config.toml
n_layer = 10
d_model = 128
activation = "swiglu"
norm = "rmsnorm"
norm_eps = 1e-05
positions = "rope"
optimizer = "ademamix"
weight_decay = 0.16
lr_head = 0.00551
schedule = "wsd"
decay_fraction = 0.693
decay_shape = "linear"
final_lr_fraction = 0.05
seq_len = 512
dataset = "wikipedia_en"
Each number is 50 + 10 x the weight over its row's rms, rounded and kept within 0 to 99. Layers, rows and columns count from 0. The size before them is the row's rms in percent of the matrix's.

# layer 6 MLP down, 128x320, rms 0.11, rows 98-127, columns 160-239
099:75 50 58 50 66 60 49 52 56 33 52 54 57 27 53 49 64 54 53 49 53 59 48 40 55 46 39 40 49 62 39 50 26 53 40 54 53 35 44 48 53 40 44 65 55 64 34 57 50 51 52 49 48 53 56 59 53 61 51 46 43 61 45 58 30 37 49 56 37 50 59 50 56 56 59 33 58 62 39 42
218:42 71 51 69 60 51 28 47 49 63 62 40 37 60 49 54 50 43 27 38 52 58 52 52 71 56 79 52 50 50 46 47 48 44 34 47 61 47 55 46 40 51 51 64 54 46 50 56 65 56 65 48 69 45 67 59 50 40 40 59 59 53 41 48 45 46 37 52 42 50 43 41 71 48 53 70 48 55 60 38
101:43 62 51 45 49 60 39 65 54 67 27 60 51 49 37 48 43 56 56 48 52 33 43 29 36 61 48 42 57 27 52 37 45 52 35 47 37 19 56 25 40 50 33 40 51 54 30 50 48 58 63 32 42 65 53 51 46 50 44 52 49 51 53 51 51 37 37 54 48 67 48 57 53 56 50 65 52 51 59 42
116:57 46 53 42 61 59 45 69 69 74 55 55 59 38 73 41 59 51 54 45 52 46 42 47 54 52 50 60 53 69 38 49 58 65 51 50 62 54 42 58 23 51 46 40 38 61 38 55 53 59 44 61 33 47 63 63 59 49 49 40 48 26 58 45 45 40 56 59 50 36 48 64 66 45 63 48 56 46 48 44
096:47 66 57 57 52 50 46 63 42 44 56 50 55 47 41 67 70 60 41 74 17 37 46 44 52 41 54 47 61 44 65 29 59 38 48 30 53 50 37 50 30 73 54 52 48 54 37 57 61 55 37 52 55 55 39 53 56 73 51 59 37 44 57 50 38 51 64 47 40 38 40 50 43 38 55 50 54 59 53 36
098:59 34 54 69 59 49 44 62 50 35 37 43 46 40 45 40 57 41 43 52 57 58 53 33 62 53 68 46 55 47 28 48 40 59 47 39 36 45 53 36 53 58 57 47 50 35 65 52 67 46 33 59 45 51 51 58 58 57 55 42 43 40 47 50 42 53 43 43 37 54 45 39 34 54 51 66 44 61 61 54
099:74 55 58 49 52 45 51 58 45 62 44 42 60 36 48 47 45 49 47 54 49 53 37 58 44 38 52 44 69 65 37 68 44 41 52 61 55 49 57 54 46 35 62 53 65 45 62 50 64 64 58 54 55 28 40 55 42 55 53 37 52 30 58 53 52 52 44 41 32 35 49 59 63 50 49 51 58 37 53 68
109:45 44 61 51 58 72 57 45 50 49 46 55 55 53 35 38 55 74 50 68 35 44 55 64 39 50 58 43 41 56 63 54 68 56 58 67 39 64 56 44 49 34 41 57 38 54 57 44 55 49 21 48 55 55 57 48 47 45 58 56 39 44 34 43 49 47 59 47 63 42 58 46 51 35 69 47 57 44 43 78
103:37 52 60 51 50 73 53 51 47 63 47 70 54 47 43 57 43 58 48 65 49 53 39 15 34 53 51 39 49 49 57 51 35 69 38 38 51 55 68 54 58 56 33 41 48 47 38 53 49 50 53 44 46 44 39 50 35 53 45 36 40 59 44 56 42 58 38 53 61 57 53 63 54 53 44 71 41 55 65 51
094:36 49 55 47 57 61 47 34 67 50 56 57 47 49 65 58 51 44 64 53 33 50 38 56 56 59 47 62 53 43 45 50 57 55 43 39 62 56 44 51 38 54 55 72 75 47 53 54 46 67 63 59 66 50 39 46 37 40 48 58 46 44 51 57 71 46 54 42 46 44 41 58 63 46 38 51 49 49 60 61
101:55 31 36 48 41 51 50 69 42 41 61 38 57 33 40 41 49 60 40 36 37 69 46 53 45 64 47 42 41 49 39 54 67 51 50 40 64 58 45 64 50 50 51 37 55 56 44 32 51 69 60 48 38 61 47 48 56 47 34 53 59 44 63 58 48 37 64 65 33 47 43 66 64 40 70 60 76 52 52 47
088:54 59 35 55 42 54 55 55 45 38 51 58 45 40 35 51 57 39 42 36 40 42 46 45 63 42 68 56 48 38 37 48 64 52 44 58 46 68 49 31 40 35 66 34 38 49 60 55 49 54 51 27 41 61 57 51 49 55 57 28 50 43 43 39 70 33 53 51 50 38 56 50 62 54 50 61 37 60 55 64
094:62 52 63 40 28 50 58 51 69 58 50 44 57 54 37 40 52 51 52 52 40 46 35 55 45 24 48 50 52 51 38 45 54 47 58 67 50 57 44 57 58 41 57 48 50 63 45 54 55 71 30 57 52 55 57 46 44 48 58 74 39 63 40 56 42 43 50 56 51 44 66 53 60 46 58 56 42 60 34 48
103:49 47 50 48 40 53 34 59 63 56 68 84 40 53 24 48 55 44 62 41 45 48 31 46 44 48 68 60 44 45 27 50 43 50 64 61 44 44 54 54 64 65 52 36 57 57 54 47 50 50 51 46 34 52 51 63 49 41 57 58 57 42 43 58 45 50 51 44 53 72 39 54 47 40 61 71 50 39 42 44
085:78 26 64 43 43 53 48 54 54 66 50 33 43 52 72 45 53 38 62 59 47 49 56 51 61 39 39 64 50 44 32 54 46 49 49 57 45 48 47 53 35 54 56 50 42 58 45 58 62 52 58 56 29 49 49 37 48 42 65 37 41 39 67 65 43 56 39 56 39 57 51 46 53 66 51 57 62 38 59 53
087:46 44 51 51 48 47 57 44 61 57 51 45 45 57 46 64 51 60 45 46 43 59 49 37 51 63 60 40 48 71 61 47 63 33 45 42 54 54 55 44 53 59 51 47 60 62 30 23 52 52 44 50 42 51 57 56 54 38 66 30 56 51 52 38 66 62 52 38 48 50 52 60 42 39 62 55 55 46 47 53
100:47 61 59 48 51 56 36 51 48 51 49 47 65 53 50 57 38 48 61 58 52 50 55 68 52 53 48 63 44 56 48 38 61 74 47 62 61 66 39 49 61 58 63 58 51 43 71 24 44 45 56 40 57 49 39 49 52 38 59 39 45 45 55 52 52 62 45 42 48 60 66 51 56 43 40 50 44 44 49 71
109:50 47 50 54 59 53 55 56 67 56 55 39 53 53 33 63 57 55 48 59 48 24 62 36 38 67 49 56 60 43 56 38 36 41 48 35 52 52 36 53 50 53 36 16 44 55 40 58 34 36 54 50 48 37 52 45 44 46 65 58 45 54 45 47 53 50 47 43 37 40 41 59 48 45 52 59 45 45 66 51
110:52 62 50 59 51 44 75 42 65 39 49 46 60 49 54 44 38 41 52 52 42 57 46 51 35 64 38 57 55 56 60 55 53 46 48 41 40 37 59 42 58 50 43 50 53 65 52 45 40 59 43 65 56 46 40 48 56 53 47 60 56 74 67 39 57 61 35 48 58 55 73 55 57 35 57 58 41 42 44 61
098:37 47 55 44 58 67 38 40 60 66 40 42 38 58 59 45 47 58 45 60 32 47 53 37 59 48 49 43 54 41 36 60 48 55 52 45 50 39 63 34 27 51 51 53 59 45 47 58 41 37 40 61 42 54 57 51 54 43 53 50 45 56 55 37 63 44 48 35 42 55 61 31 33 46 68 54 52 51 52 48
092:42 43 53 57 42 64 49 34 61 53 39 49 65 53 56 39 39 48 37 40 45 35 57 57 40 44 43 52 63 48 55 50 48 67 54 71 41 57 39 48 44 30 47 41 47 68 47 62 38 65 38 45 47 60 42 71 52 41 61 47 53 60 45 43 69 45 52 47 58 37 43 60 61 58 53 53 46 38 31 66
092:45 38 57 48 53 43 57 62 58 48 49 34 43 56 48 49 40 56 62 49 52 40 53 46 26 33 57 49 60 32 38 53 49 59 47 65 27 37 63 44 63 58 50 64 48 43 47 47 48 61 47 43 29 59 61 33 42 47 47 46 55 48 66 64 43 65 58 61 47 47 56 41 48 62 48 49 36 32 49 48
095:55 39 65 55 38 43 65 49 50 47 61 52 74 34 54 79 49 45 55 59 48 49 46 51 26 32 45 35 62 42 67 65 57 51 53 54 43 61 62 69 58 53 61 37 51 54 45 43 45 60 47 46 49 54 47 44 66 64 36 42 38 56 54 65 59 50 59 53 68 43 40 36 48 42 81 42 53 34 38 47
081:40 54 51 36 54 60 42 38 39 36 46 64 42 58 46 39 46 53 49 32 54 37 55 63 37 45 40 41 55 34 40 42 53 36 71 49 54 44 51 60 47 51 48 38 41 54 41 32 45 71 49 42 55 63 41 64 41 61 51 56 55 57 40 41 72 44 46 59 51 36 49 51 63 49 59 29 53 43 54 48
093:65 51 49 37 40 51 28 45 48 64 62 54 34 52 44 44 43 49 40 32 62 51 49 62 60 51 33 66 47 52 41 28 45 46 63 52 53 43 42 35 55 57 52 59 60 47 59 52 55 64 53 28 46 57 44 45 43 46 45 34 47 40 48 23 50 71 35 39 61 48 41 50 54 32 52 53 48 50 48 46
089:54 53 32 63 34 32 47 57 41 48 39 74 33 46 39 63 33 51 49 44 46 67 33 58 64 53 54 57 52 46 44 43 58 35 62 57 50 67 56 54 55 77 52 54 32 34 40 51 62 64 51 66 63 51 24 43 71 56 34 40 38 52 64 60 42 59 67 57 58 48 45 55 65 45 54 51 41 45 34 31
090:50 47 59 65 50 43 48 62 55 55 50 56 37 46 48 52 57 52 36 54 32 47 57 63 48 71 58 76 45 68 47 46 56 54 38 53 46 58 46 65 61 72 61 34 50 44 33 38 60 36 51 46 61 27 50 43 47 44 55 55 49 42 41 69 56 50 37 45 52 53 51 47 53 66 24 52 40 45 65 51
094:60 48 47 59 42 48 47 60 60 67 38 51 50 55 41 47 52 44 46 49 32 46 52 65 37 48 52 63 38 58 56 45 41 40 57 59 36 42 45 44 60 62 60 61 57 46 54 30 59 60 50 61 51 47 46 43 62 62 68 55 57 32 59 55 38 52 46 39 37 41 50 56 69 57 56 46 46 40 54 47
130:49 68 60 41 68 49 30 50 59 58 59 53 61 68 52 44 62 49 43 54 63 42 63 52 48 47 44 40 53 51 44 64 50 55 38 51 57 39 52 42 52 52 46 62 52 53 61 55 41 53 46 53 46 49 56 73 57 50 60 58 54 37 42 20 52 41 60 61 54 49 44 47 55 40 48 63 47 45 54 62
081:71 54 41 41 44 45 59 68 57 55 54 42 59 34 48 46 49 52 57 76 70 55 57 64 53 72 37 59 57 46 48 38 45 42 48 55 51 43 45 46 70 49 62 59 45 38 68 65 64 34 42 42 49 60 45 60 55 51 34 63 44 40 64 48 45 80 60 56 42 48 42 32 68 52 59 48 62 46 46 49